Part of a small language model's weights.
Architecture: no biases in attention or MLP, untied embeddings.
Each number is 50 + 15 x the weight over its row's rms, rounded and kept within 0 to 99. Layers, rows and columns count from 0. The size before them is the row's rms in percent of the matrix's.

# layer 3 MLP down (transposed), 512x192, rms 0.0498, rows 173-195, columns 48-95
104:19 40 19 53 27 21 51 29 66 43 28 63 52 56 61 80 32 24 72 49 32 54 70 55 39 41 79 35 66 33 74 53 61 32 71 32 47 34 33 64 54 31 54 63 58 40 53 44
098:54 71 42 39 45 49 38 50 17 73 31 46 32 46 60 63 69 23 41 54 49 65 71 41 61 28 56 25 68 39 44 51 37 46 44 44 34 38 50 84 38 42 41 56 47 58 52 54
100:19 31 58 45 54 62 29 40 62 56 05 68 65 36 45 60 57 32 39 44 38 72 29 73 54 55 45 52 33 61 65 52 72 51 44 51 55 78 37 56 39 32 66 26 68 80 38 49
105:33 47 57 69 42 70 64 65 22 33 53 44 35 85 52 55 61 52 56 57 54 60 47 56 49 27 82 47 38 41 46 30 58 62 35 37 70 71 54 46 44 23 40 61 36 70 60 73
101:19 24 54 39 40 37 42 47 40 20 42 34 64 54 51 51 47 65 59 67 64 46 57 27 58 38 93 61 70 44 66 80 36 35 45 27 28 41 20 39 47 52 29 36 61 52 31 45
100:36 50 52 29 61 40 58 48 56 16 24 27 59 46 74 49 52 50 36 35 52 55 76 50 63 32 52 72 39 27 40 55 69 56 54 36 69 48 66 38 45 69 40 17 52 56 33 30
105:79 60 33 46 70 66 40 60 75 78 51 41 69 67 36 80 57 68 61 40 49 54 55 31 63 77 47 26 47 31 56 59 54 61 71 55 68 67 48 48 33 41 60 56 10 41 77 64
104:20 33 55 36 52 64 76 63 45 45 50 45 70 48 57 64 53 28 51 69 77 24 54 44 32 37 15 45 68 59 55 51 55 40 55 50 55 23 44 38 54 55 67 51 45 73 25 57
100:68 64 39 23 35 60 49 31 75 41 30 44 70 67 58 38 44 23 49 32 73 43 52 50 75 64 73 60 62 38 52 06 44 53 49 47 48 57 64 71 29 52 62 64 67 62 33 31
101:55 44 55 45 72 52 20 60 60 51 45 62 61 34 38 54 47 48 49 54 27 56 38 34 35 51 46 52 67 57 35 47 50 49 52 53 63 69 54 46 46 53 65 63 39 72 40 85
101:59 87 50 45 77 32 23 45 56 67 63 54 34 23 28 53 56 78 51 59 86 65 57 35 63 61 71 25 33 56 53 40 45 47 19 35 38 59 60 47 70 37 57 68 49 59 59 31
099:59 67 23 60 71 45 41 44 19 70 37 57 53 46 47 60 66 30 70 37 74 68 44 44 37 68 28 25 50 31 40 48 57 51 68 50 66 41 46 53 52 32 52 35 50 58 37 51
097:70 56 49 50 59 45 59 50 39 54 61 54 51 63 47 41 60 46 45 48 39 60 47 52 52 39 39 63 17 54 73 57 67 49 58 47 53 49 76 90 39 49 52 31 54 66 40 56
103:47 58 52 59 51 70 58 83 25 52 35 48 09 55 35 75 54 64 30 56 63 61 37 65 37 76 56 46 29 52 48 62 46 39 58 59 42 70 71 53 73 43 54 53 40 64 31 42
100:35 11 30 55 57 28 59 84 58 52 64 39 51 42 61 43 47 58 73 54 50 64 54 71 13 32 44 40 69 31 50 45 69 48 44 50 57 57 46 69 53 54 16 83 42 59 54 67
105:37 43 35 52 59 46 39 69 93 51 75 46 62 56 06 75 60 79 37 33 47 59 45 74 66 33 82 65 62 46 18 50 65 54 57 73 74 72 39 38 53 59 62 53 70 53 55 66
101:48 70 34 54 33 44 28 48 64 60 33 34 46 58 47 49 56 24 42 58 40 49 57 42 63 57 53 69 45 50 61 71 32 75 36 46 33 48 44 55 33 26 47 83 30 17 61 33
096:55 49 32 46 53 43 71 37 55 63 33 48 60 51 53 38 33 43 38 66 35 07 52 47 67 40 39 50 42 41 58 47 83 58 68 28 37 55 49 58 36 43 54 75 66 55 08 42
092:64 64 70 65 54 71 52 52 80 46 58 35 76 26 09 72 66 80 75 51 48 44 55 79 52 60 36 34 34 47 74 23 35 52 56 50 30 54 61 50 39 43 62 40 50 59 55 58
104:70 25 57 47 83 57 48 58 66 38 51 34 38 65 65 75 37 43 45 39 63 45 54 25 73 33 74 47 40 31 40 49 70 38 48 94 99 31 43 57 60 51 71 60 36 63 69 20
102:37 44 32 35 61 29 68 78 27 61 54 50 64 54 34 70 36 35 29 69 37 40 56 29 41 55 14 41 77 49 26 41 54 88 52 72 52 46 47 65 60 54 57 47 30 39 43 57
097:51 45 45 64 48 82 14 56 82 62 68 54 51 96 52 91 55 53 59 55 55 28 57 60 61 47 56 74 54 60 51 58 43 47 33 37 59 72 46 64 39 75 35 54 50 24 59 37
102:56 51 55 51 72 54 46 44 50 24 44 55 18 52 34 47 38 73 59 48 08 39 63 20 63 39 75 40 49 53 57 59 54 91 49 44 47 66 42 29 56 51 68 77 55 39 38 45
# layer 3 MLP gate, 512x192, rms 0.0868, rows 174-196, columns 48-95
096:72 46 71 64 46 46 67 39 40 51 47 44 75 73 26 50 58 59 42 41 58 54 33 37 63 64 60 48 43 35 37 49 85 38 75 18 61 50 31 48 66 49 52 59 59 68 64 52
098:39 68 75 50 51 25 53 47 54 35 33 58 36 88 52 58 59 40 39 70 39 57 38 18 37 49 52 39 42 68 60 41 34 75 42 38 37 47 27 24 57 66 42 66 89 26 61 91
099:50 56 21 26 61 44 83 38 64 71 57 39 55 25 32 34 39 50 39 53 60 45 42 39 32 45 39 50 68 53 66 48 52 48 44 74 31 46 53 28 43 57 33 42 54 22 49 49
103:29 49 22 36 95 40 43 68 83 56 56 55 62 30 39 54 78 58 50 48 29 45 38 12 35 41 26 34 68 55 62 54 52 43 51 63 51 81 89 48 68 59 47 49 29 46 76 58
095:31 53 59 70 45 45 36 55 62 46 40 56 52 61 56 52 39 50 47 37 60 58 56 30 71 65 35 35 58 40 55 62 47 69 65 48 66 61 63 66 49 49 67 27 64 37 42 62
098:86 54 41 58 28 33 32 66 34 35 44 46 30 22 65 28 45 49 37 43 42 44 32 43 45 47 40 79 26 55 56 55 30 48 53 36 24 36 54 58 56 28 51 49 68 51 34 67
100:52 72 70 55 39 29 40 32 28 45 64 31 29 83 65 07 27 70 56 57 31 50 24 71 46 55 62 53 26 38 85 45 65 30 71 47 57 33 44 57 21 65 48 15 34 59 77 40
094:45 64 44 50 44 49 50 60 39 17 59 44 28 40 32 39 29 59 53 78 35 67 59 58 35 28 67 13 76 67 67 51 47 47 36 47 74 46 75 62 59 32 52 49 15 48 66 46
099:87 49 82 61 46 56 47 60 51 56 26 31 37 36 37 53 51 41 25 50 53 31 36 59 44 66 60 53 61 50 37 17 45 40 58 57 63 70 46 41 46 51 74 54 55 78 42 72
098:59 59 33 52 42 52 50 47 43 47 44 65 68 66 35 62 39 63 62 56 59 33 49 48 64 45 61 42 46 35 62 70 72 28 46 81 49 73 28 37 48 36 81 44 44 53 32 51
097:64 18 55 38 26 59 40 52 20 64 55 68 56 58 58 22 47 42 53 60 46 43 39 60 60 36 56 34 40 45 27 62 46 80 51 66 38 50 66 68 59 57 64 36 70 33 35 51
099:58 51 55 46 37 44 52 63 45 46 54 54 85 66 36 31 52 33 48 51 53 71 27 60 58 36 28 42 33 46 74 53 39 56 42 71 56 26 71 66 35 53 52 69 29 36 34 89
101:43 61 50 28 42 45 35 55 44 40 23 66 64 42 29 46 29 69 60 69 00 63 57 60 24 60 33 57 83 54 27 59 23 40 58 53 40 30 46 72 51 43 44 86 38 26 29 24
098:62 37 67 45 41 43 61 36 48 46 64 39 37 52 46 30 69 32 57 55 52 42 84 63 35 52 41 64 65 57 55 36 56 49 49 33 45 50 37 52 51 40 48 42 21 30 37 73
107:49 27 35 53 26 53 50 52 69 27 55 61 55 67 30 54 49 49 61 64 10 52 28 26 52 19 53 38 61 55 47 48 47 47 53 41 51 82 44 70 53 49 53 54 69 33 34 65
095:17 36 48 72 22 52 42 62 55 57 58 23 77 46 48 37 49 40 47 26 54 63 61 50 51 21 45 50 30 23 67 56 59 39 29 34 28 55 55 52 51 62 63 54 52 43 34 24
098:66 61 37 36 65 88 58 19 49 52 42 28 52 73 50 54 58 64 21 27 58 58 30 59 71 40 55 70 48 35 77 37 50 37 60 64 18 59 51 65 34 33 39 64 53 52 44 55
096:50 22 33 41 68 45 66 62 71 53 42 58 37 74 63 44 37 45 46 44 45 20 61 60 53 42 38 45 41 39 25 20 42 35 55 63 54 68 70 74 46 51 41 45 63 45 23 19
105:47 41 34 73 61 79 69 59 79 61 32 44 10 18 59 44 45 57 58 58 60 61 59 51 63 53 63 38 47 37 40 57 76 12 75 44 55 45 29 65 85 38 58 38 56 48 60 21
099:42 65 78 34 57 40 86 20 41 59 54 55 89 54 73 58 82 62 73 39 68 77 75 55 65 40 50 62 38 53 31 50 50 29 58 64 65 58 52 28 49 37 53 36 35 55 37 53
100:35 63 48 59 55 56 66 62 84 30 28 35 49 17 53 18 41 28 56 57 59 71 30 63 41 50 46 40 62 30 67 63 50 49 53 25 53 67 91 47 58 63 56 77 44 67 57 55
098:54 54 61 54 25 36 41 63 63 33 61 39 33 29 28 44 45 44 62 50 69 65 42 59 45 41 38 36 58 50 41 42 21 56 48 44 34 36 52 49 43 69 55 26 58 58 58 50
099:75 61 59 34 33 50 64 34 25 58 42 48 49 61 36 39 78 67 42 53 54 43 42 41 58 51 56 59 72 33 29 59 66 50 36 32 41 32 40 96 42 38 60 52 54 56 18 74
# layer 3 MLP up, 512x192, rms 0.0883, rows 174-195, columns 48-95
099:29 53 54 45 29 33 51 63 45 35 56 51 42 34 37 46 63 58 45 60 55 42 60 74 46 64 66 46 50 48 43 47 63 67 35 48 39 62 56 60 47 70 49 27 46 33 37 41
099:39 42 40 30 71 60 62 46 50 32 77 73 27 36 69 36 29 65 91 54 47 58 42 50 54 52 37 45 46 52 27 35 62 42 47 69 51 60 27 46 18 61 53 26 14 45 39 37
110:64 49 46 50 65 64 92 38 46 62 46 39 59 68 42 38 08 46 55 41 37 42 39 40 51 48 43 63 65 51 71 47 54 24 51 83 61 34 41 42 51 37 19 53 63 06 45 50
100:65 49 41 50 37 63 89 71 77 61 55 27 43 57 61 68 50 64 48 39 23 43 42 57 44 48 52 42 31 43 42 58 58 34 26 72 56 44 53 59 65 73 61 69 34 45 62 49
099:63 34 48 55 51 57 37 54 66 70 48 39 59 53 62 34 64 59 40 75 22 44 41 25 74 46 38 14 55 24 68 38 28 75 51 63 58 32 65 37 47 52 58 43 76 41 50 57
102:61 31 69 34 28 42 51 57 50 49 65 40 51 37 65 40 70 63 42 38 46 26 31 56 54 67 42 53 23 56 42 47 34 43 49 30 55 45 46 57 65 56 30 40 72 63 55 40
105:37 51 25 85 45 61 63 57 46 48 35 11 60 59 44 39 29 27 77 65 54 61 78 33 35 58 50 37 51 11 33 47 50 42 52 54 49 39 47 44 37 59 41 10 32 78 74 29
098:18 53 30 65 41 61 50 42 54 53 44 58 36 36 71 55 61 48 39 62 53 49 61 47 54 57 53 53 55 37 41 50 35 46 42 36 47 36 43 30 73 57 18 74 60 69 31 69
102:69 44 73 68 47 59 52 59 47 50 66 39 46 29 45 36 64 49 34 52 31 33 70 64 70 56 42 49 73 75 61 51 67 47 58 60 28 65 30 54 59 67 41 19 51 61 34 50
099:62 31 48 40 24 31 49 48 54 67 19 82 61 25 76 17 67 32 43 55 51 21 36 54 38 33 30 52 66 08 58 69 42 49 42 47 67 41 47 25 54 31 64 37 38 55 35 39
097:32 74 46 49 40 60 64 34 71 44 64 70 53 26 57 36 36 53 57 43 48 45 37 61 66 13 53 61 54 71 65 40 60 40 15 33 75 45 63 47 63 54 45 49 54 37 40 34
101:22 43 41 71 35 70 72 41 25 51 15 60 29 44 52 50 40 67 44 51 45 55 33 68 33 50 86 40 34 39 47 26 34 33 39 40 53 40 50 44 52 65 46 32 73 35 55 51
109:29 45 41 35 78 38 71 57 39 27 35 78 50 56 69 53 65 69 49 56 45 26 41 50 54 26 51 39 63 52 68 68 67 49 61 30 59 93 49 31 55 69 66 67 25 58 47 55
097:43 47 48 51 50 65 42 44 59 70 67 67 56 60 56 32 32 30 84 51 37 52 62 46 54 46 48 54 56 65 59 52 53 54 39 59 33 76 28 74 53 76 62 53 28 34 55 78
113:66 43 61 50 39 38 64 43 56 50 82 64 39 82 57 41 16 54 59 30 57 59 28 77 45 57 57 65 51 25 80 34 34 43 60 48 34 64 21 56 50 48 68 36 32 52 50 52
098:46 50 68 46 71 39 61 55 35 60 62 57 49 50 39 44 40 18 49 36 68 44 23 60 08 37 63 71 73 56 63 56 28 35 73 36 54 39 51 58 59 52 68 53 44 65 40 48
099:43 21 59 63 88 37 71 58 57 56 91 41 15 52 22 62 42 61 71 37 60 74 58 37 50 42 26 38 52 46 45 71 47 48 60 44 43 41 42 69 47 19 53 60 51 67 65 43
090:44 33 30 42 56 59 52 55 53 55 62 44 36 61 80 48 38 55 52 69 72 45 53 20 68 25 38 50 57 31 29 53 58 41 69 54 39 54 47 48 71 64 61 65 63 46 48 31
104:63 49 51 26 46 33 72 60 50 51 37 36 74 29 42 57 60 39 57 48 69 80 42 71 52 38 50 45 60 55 76 61 28 52 73 63 47 53 51 45 64 34 56 24 56 44 55 77
102:57 25 47 57 26 70 36 67 71 57 19 53 51 61 24 26 55 47 56 49 26 33 60 41 36 68 49 70 36 36 71 56 68 39 57 51 34 30 56 37 60 62 61 52 51 53 60 48
097:55 71 59 58 37 54 88 68 53 45 17 55 66 41 63 54 30 45 44 65 51 65 41 57 37 47 51 58 51 13 76 40 60 30 50 39 37 36 47 45 68 70 63 46 18 64 57 64
102:54 29 45 79 49 16 51 27 64 63 60 41 45 36 50 62 49 34 56 35 45 32 45 55 28 38 49 71 67 52 21 60 21 42 51 54 32 57 70 66 45 40 21 60 75 59 40 74